From a checkpoint of a small transformer trained on Wikipedia: untied embeddings.
Each number is 128 + 32 x the weight over its row's rms, rounded and kept within 0 to 255. Layers, rows and columns count from 0. Numbers have three digits each. The size before them is the row's rms in percent of the matrix's.

# down: layer 10 MLP down (transposed), 512x128, rms 0.118, rows 414-460, columns 0-63
# up: layer 10 MLP up, 512x128, rms 0.282, rows 415-460, columns 0-63
down414 116:121088084172183077090126173172123084157115127146182173101143124077137159077148102124114121172120114129162118165116161120096134083122059166128158148116152094078146151123163130123053104139101111
up415 105:169109110121185065134198128130118167095113062177172137110144141110132078074129145109155117114116070108115098074185173141140179161128142191135146215107146128099083152162128094133091117185117125
down415 095:113154110129064132137147097120150083168147149119079107098116109146062168147155141153086207119117168125090143111079090154145158144157135143193121107125067117134158123102088182147129125101089125
up416 082:096075121130115077141130127070102109156178101141159197106127089075129165167090130040126103111139104166127169122177148075200092166196122123126139125090128146111159121185165109133161109143164143
down416 077:105167119147181153075161134149151120157130169146120114171134158084178176139077149113146135119132108151168146103091115115124127141087120159178101105084174125134088132100170095187130127119061124
up417 103:112109148152084123089088157137094140086213153091152176128125113111158115129123120120120149114099135135107113099166147090095184130097103126140114121117125124162131112171113109139130185135095124
down417 103:103095128143114103161132157148097091163147097118084123087137142117102146101081068200143116119149137100131173110122160154129115170123186143129197100141169122171122147132106090170141114159084100
up418 160:178160086173084103185130117110155093118087104118170117093110113133081115106105188110172129118111100205165120189183055103143118123125150119181140240107131111187153137132196145138126133137160113
down418 162:148130074138099109235129146132161131108113116088177130102119132135099099086061180130144123137145113172119114160158000102146139117144149152212152209117148115155153161093162114114104145131148103
up419 131:091137082146102104107183167111131075123149112130171124123155156074133200103081097134102170115115097102092164100125172079178161073160123091174136191063101184105169194064150063099119077150139105
down419 118:110115132126114128108051165180168038096204130096135132141203102117122144110062151121120162149144126117124125076166136157123162106106122099099117119103140151139100149074128121130159123119091109
up420 111:140137105145112141164096113133181057085107111100178157197156139125159145139181135055094081085126105091132178163105168118123126145147142086187120102118084073126105123109102169142184136195091095
down420 117:119085039090082096145101167111130171121159097131112181151202166108162106121081187130078137081138148150131079104166095151133127104151101076101104131108092105078105112163121085111078170155159158
up421 075:166171111108144126158070135149148162166113137136081163130111121138071086126129081126172165152165181142078110159088172177100118149128110157079164139107159151105184119140114068126134143103138124
down421 075:146127098148160136142115091154136068071194153179084101150126046110127103128125125117168104119162159120124191126128079156117140123119154140116132064151138115154089150140167135116155149120174107
up422 114:113125075142107126165148148182163103049155211116114122158137142076152115118159145104132156124160113123154189109134136091122115133066086114170069177120095175094116137147085107117149104110131119
down422 110:179158106132111123159149133082193124129109125105043159080159143171072091094121116091142144116085126123066118068120115114128129094142174126159132140140116149115182128084127120048185089123163149
up423 110:126126102137091104142154152122109134126152170062149139112166213132093130068092146086126120122102128112167091138093140101107168148110032123163098173134129129117170202159128110107139136119078153
down423 112:109160159120181129121119144076100114184145180139158155091113161100159152112136173173117135099151130083129096133071111086159135090135127169116136174085131140159114143148155159159166164084144128
up424 101:150109067109105081108160153104144167084138137130154139165203194130122102149128137120130168108110144122195141164108218078075086149093077145167113113115090105083181073104146102186101210153118121
down424 102:132112188114107151166141145147066149141089118098105114077126172115110079163047121126139133150177112096111123121107157116173115085190174130195130139112143142135093191146123150137135134158141150
up425 083:128138181109138087144066140107136144106143109112130098102125110177106142056137093102100140095120118087162094162188175184141133144090126110102156132108070066138147078090154135164123160116134152
down425 082:156116073133094166151191094162159127128131122133143079113085085053153090103111137099120139138162114143087146017090129131142129128149053142156141128134145109174137181134120114153178144137101091
up426 096:111089109119145044091148129125171117130104129096119150172117175083126117158110110142103190122187192167108131131187122054119182156095095135111123143133172074166137161121163125142125162140156075
down426 097:111184116136119093101137157163141108132125092126092071106097081090168112128081131147126181095168094066117146142094168138141092138086121121170186114153124089120145127166105090175140152138177158
up427 062:100148148183166102164175128102161068164136167122172086140163157140157085146116122109135124114067063104089180078137127128113084137137102121081097158110064139122130134113142151111077170094165074
down427 060:110094181138148154153108103058052162115130111208146079137110093125087126112132105098094095173190108138065117131194128156159110111097129171100117138153142137099070061154151118122175109110151109
up428 090:119134092132105162133099153175114131101184198127141124053188092127133106108119107091179126106132071185152117124133142162200195104099088148171133157106084131115157137147135112129062141132110169
down428 085:154126140180118106095129099138162116091168101118121189070096116148094144122134106148110134118105156133096120143124114151071055158170103113020071087154136138127132143106181164129084082129142129
up429 120:121154151071165131174137197102120043140141171145199097133148135168110047066136149134102173110108096102116127144072105123119125179104144133158065170139141126133087078103144128084100184116090097
down429 107:087150196139090117137117134119118147071148156142122099128116130080110136069113186158095157151097159095134180121141162085137097153168134127161117111152159163159139133105057160093135123113149086
up430 115:146093115123171080168059117149129072149068138128087119111111137136135096074203135069094128059136106125113129117124136136121140121173123138129130213166121165052089114117115165128096135105186130
down430 108:099064097127166133173068094101108013140077095150143145092140158117139071056168139117082108147130114160129154141077159158139105146160164177161112145162145114139158114107126191094133089116119164
up431 089:096126120040118086161080074085092085157116150080125145066113138132064128116141123139141203174160167173196143111179136158115117148131071173169120142170133171129114155163112124177108146119141099
down431 091:153128095093133171169060106140181146122125128110146143172096219135123123137145100136142179083173139094088133163110121185187104092096166096155166125143056120130142148113183161143157148150133164
up432 103:175136165110128114112134106113112101158155085082107153155194125064088183077110156097173091147093209120134144180116147081138093128085182102134072153159124103121159122157153112120114135174114049
down432 086:080124086086143129112155101072142151132150185116116133154184097124148125197099140173160142107109164089162130112080104176203117129064103097110126107112087143108083098155075104179064092084129139
up433 108:084136120156117165129150172144199137115138129109150191148156163084172126094112174150167151119178145069100163146112120137118138147121135137151131148101120167183114167166127109022180074207165110
down433 099:113166089120120155106112140096143150091158151161151095056103158095126186132138143129166136105129074163077102083092155136134147185163107159129168127093138129121141119158064201067118169177111140
up434 089:120140168148154164118135149168110203068108165156136145125161119134038169174104154166124087079122177079101086144124139111178134101182065229100156107096133140128100080152197143118127070129163119
down434 085:160096145127094129164094106107120141104149160150120098078046119102050128123125100122136090126129136103077120151075086170178142107162130113126107152117156105110095121169148153145118157117090168
up435 108:158093148179168140143081150213132170084102141083121175052158140142114128109092147115169130104151144139137195123134073095152201125114128143143169168108072070110093173114097070080097123125176122
down435 111:120136096086067091150133143110110083160171130110171109136134157089117137161139082058178098220076117153191111132130164171121037155081152168127133136107120184136169130124072178142140085118072072
up436 103:104133149103071109142139083105131111118185116095204142125173224122129125155097167158168088100145156153122176108053147086145086197175055153151114081101101163117099107099123119111104168118104122
down436 099:139136133134076084116130127129111183114162104119167058116173155163069177118144138052134093095154112145185117110164149112140163130163135116122158129110103152107118158177071141146116137112084097
up437 096:109095104144095137125166158149150169164091098096103106142137162112088108059132175173137139147156171085129157129141132087162116078125121146092111131134082136119165165139141127151159102129159075
down437 094:108165093103112159118182109127159126121136108123115083148107153071185114129102141079125113102148105107067106103105076144188139168122146093144129156146147082122110103149074117119154110149119169
up438 101:069198164132114195148139161151104112100163084145099222123095112186127185110130144084102107120144124145120086154089173133141080124145159197151145175192147102098110104108107127074117153093099090
down438 107:139095061122163127130146137126145114123160157189096155124137109135131122098143096071078135165150093107090130140116169077141136086071154083050153103208150071083120129195109141080150113110128109
up439 089:198124125105113101139107199161061098131137119109124162131113133133104139122083142143094188105171110122147164097119093099141069129125161126082131095129156087102112255112161143156130132090124121
down439 088:088056093117179130143177135086162138122112175103136150143150142145154163123095107173146165100139123164129100079096155146146112142141116098072090122165147174132067151070055148083156116137141094
up440 076:118135177141121059142134199140086097086162072113116148118116124137176113166147134110102135106101169121170105119117095156154099123145165106162135171172110108128154148176113128168122124132232189
down440 070:050111137098108129112151053102138105189128113162110110152187126138165168115045115186153108124108172130138145174118082124127163128110150054109133077105161045143092101123154132121144131112098100
up441 116:130114134189128069166117154112076115167134168141161146207084154143146123096066168152141141140102148126125119139109123100094152152098099112139095124119110111137147172036136225160073116110117117
down441 114:093126078124147116110066087132119168119146154144126160127168085075184127117101118101155161185132128113117111172086101127107105113181161191168141099149099090117111100136100149171133134127116131
up442 080:046118115116172072124187179123141125161070186095155181106165110064138107086170122133178140140160136114144129124106145128133123143154119116106168122146060105197121151120159167154122128126148066
down442 081:121147106200146149097143072155163155128105195148222111159131133129172168130159097126203135145149132106094136144048028081095145122177107148118126129101155121150140142103109114157092085138113111
up443 106:114122130125127125141106086170158196112086130195143119135093149128047154232129140090170109179125115099131126137068171144072101126122164062163153106110123152135112112154139148170095112097102158
down443 105:144122186148178153124160104138085135102167103059098130123049210162128109110123195112129126137146106149148096117126160144172121108108149097111113096119090091152167089104125089074174096107131151
up444 075:170113107108158095096106143098138219202071089097139123125093096104140122110147156098082134084141105129102123153120141158122127110100143119141118206114147121141144103103160134172158182094111036
down444 082:123120135080124160113135052093150138179156116159131085178059136178110120144160158174144132123101144129131142113070072109101110094108093098123124128116152088129104118185157128157149110131146163
up445 102:144116105098144079136149172082128133152103098138111140120145135144101127139177151160172123126123142079109098101152172087163143117133176036150147112136124113140129128122072100110147171108105164
down445 092:089093075119055098121127118089102164150192089108135090114169125074116183197159115168140111109138145178121182148116095100132165149105148097183123127091144083076151145121101160114154114169094146
up446 174:194144120152095130189111151163135124152108112157193115082094116147127071097080168106194144133118089143143078136143072093147147132127124138179148210149104106153189118156172109091124170112193123
down446 162:113120213140102122167129153100138142077096095079138142123090089140141121104094148129148149117126134165132134155103043095143148156176121127192116160122121126155161164139172156134102148088134107
up447 116:134138074170148118164145162051122106155145099130131137160093123127170122132188171163140137102145140109062107104133187105110169117119084116149125131137073135146122141107083105133157152077119121
down447 116:114115136153118076084125188121156115130208145132089125197127133130133107144166097156058083144124099153107144103123116144137155179075154131137098121128124100163111142089170088177123161166083154
up448 103:131170128132090146117079164113120175143110134100132143102182109148125143059126099090184159105122102151199193186117114153174139183148151123181059170163107104113090137139095171139132109152096131
down448 096:138107130141143118051171133078115191170124111090109079095130125114135112144130097147137110192128107121115121090143116142178167143143119156094099127126159116149138124126059152143155054079137120
up449 103:216110177158151195161142147215146134117164137106151130115167170076138141119150110149096116096131121089148065142116103124204132155078071117155185144111085126134064121114162114077184124141166062
down449 101:111135095139162111142150111152104098147136137102099128177205137148130163116133142167163114098131143128148141115130068153092140153118120170090117125132138174133076116112221061140133071038119095
up450 108:121195150144171125183100144093160081167082085098101103067126140102117155125106149145144184134124124123150132123128152118127095170106183125143113156082064129071125085134157122061060088075140167
down450 111:096097084128122087109075138132107110174130174116159103202141091136090107151127109180139141161103102125108094184159101123066075062143101068194098160160161123107101172145167158149155138121156106
up451 105:120189149131090148137123180133134129129146118140160153147108144082147080142130131158140064132075122076161105056118167167174135105132141164155170136093139087180052122136166117173087104159151071
down451 119:112100158136123101129112108085139127152057209185169142145163081184073157130170152115112097111133148143084085129134148145116119093196115061150105122159114089118105098113095122106167145126198171
up452 119:164177133158079086155107112082099153174057119068119135122097096138130106117089174124099092120067123135075122142141135148156104150089164141116165160099097142123127132116054095135095208176136114
down452 119:132155197148149146131137099132154120208106195106184162109107135165129213107079099117128073114118168138127131140119085097147154095101121130183147105110139149111090100108124105150114084191104130
up453 074:137127155188150147110068148130100150137149164135138106161116095183109099175141114212136172149124134152057118107120120074147091136069128143143109107086103137077112125118183149121163131149141147
down453 071:105134042135147066118128167109165114145145112173115076168123108102072127127113158152095155093135131078100220148140124163167124157133158121098119162134084172155153091131122117123103187171103083
up454 120:133098139136086109133079144101186103140133118152165142075024110151103146195200140156084139117092134115103126145134109090116114139172161158122183130114153066109105148139131204160126083138173122
down454 113:151094084108137146180166139126142100106107124092194121119090125158113088104161145086145122140126137087117129105177192147175129117124106120094156127143171134127140142199142162160163129195117086
up455 082:158101142145169108136138131172133131163103192105132094104121144084131132114140139147121121141112116093111126090125168121139111109114115066124155096134073127160128107131153106093090087083150136
down455 086:129119137134076118148158116099078155140158197130170115144095192096139108161110173148149175086125174125124073165162101138138112159116152117155124097131119113105137118072165076109174118141135134
up456 105:098123157115120108116087094108163116119097174153145132139148140119109161073135138143085160147196189109166158132171149143116123113196126122089096134126120105141147079169112120164158071130116123
down456 114:106145158145154111167085153075108163158076158160147136112094125140151195079097172138156052125152149130094122143086164129160096108077117201155134108094094162119110123152102154182078219068155156
up457 111:121137144123109169137039090085107132103161164112101096135108169134130118121145159127122120127201201129091055076132067088175121152201160128152123154119088118172130153147103154134151123138079141
down457 112:147172101144066056152127185115195081161118161113127151196159095145120155136123100163105120122065083131092145153080237158092132121118095123173123161124112137145156128101131131149147138174143089
up458 102:112122100127125090131159132114122123152077083088118208151110091095086144135136135167206121144136155125078060103129143119183070115177131070172127164146088138106139179137124101160067127109122119
down458 105:096070152132134123152100094131097103161102162157102136114122108088144109158217079113100142134142137116118121103115118110143121102080167154131148165146091136116123134116116106158165079128123067
up459 091:146154080147123111126098152092144084121090144100173074111116111141086166160163127035167161201138145150148136116075131101110167127131153194159136076167094143111143110111144153125110150139127119
down459 089:090116204099070082198129119088109149096119174106164176156206140133100093183165121167107040133075160113117135099095098132129190127117105083131136082118123161098114129145151110091125146101100115
up460 108:109127146147092125154129104134126077081191134142131164074123143112144183106105134180184147133165114160198176144094137116140095101165135168125116138145139175134121056120100146045131095185085136
down460 108:102139159095136126159112141079134140115115167098118173097160130094108129136113053116115111117127097121134186155145102137043153194152170174132147126123169096116093129132139142129158106151069097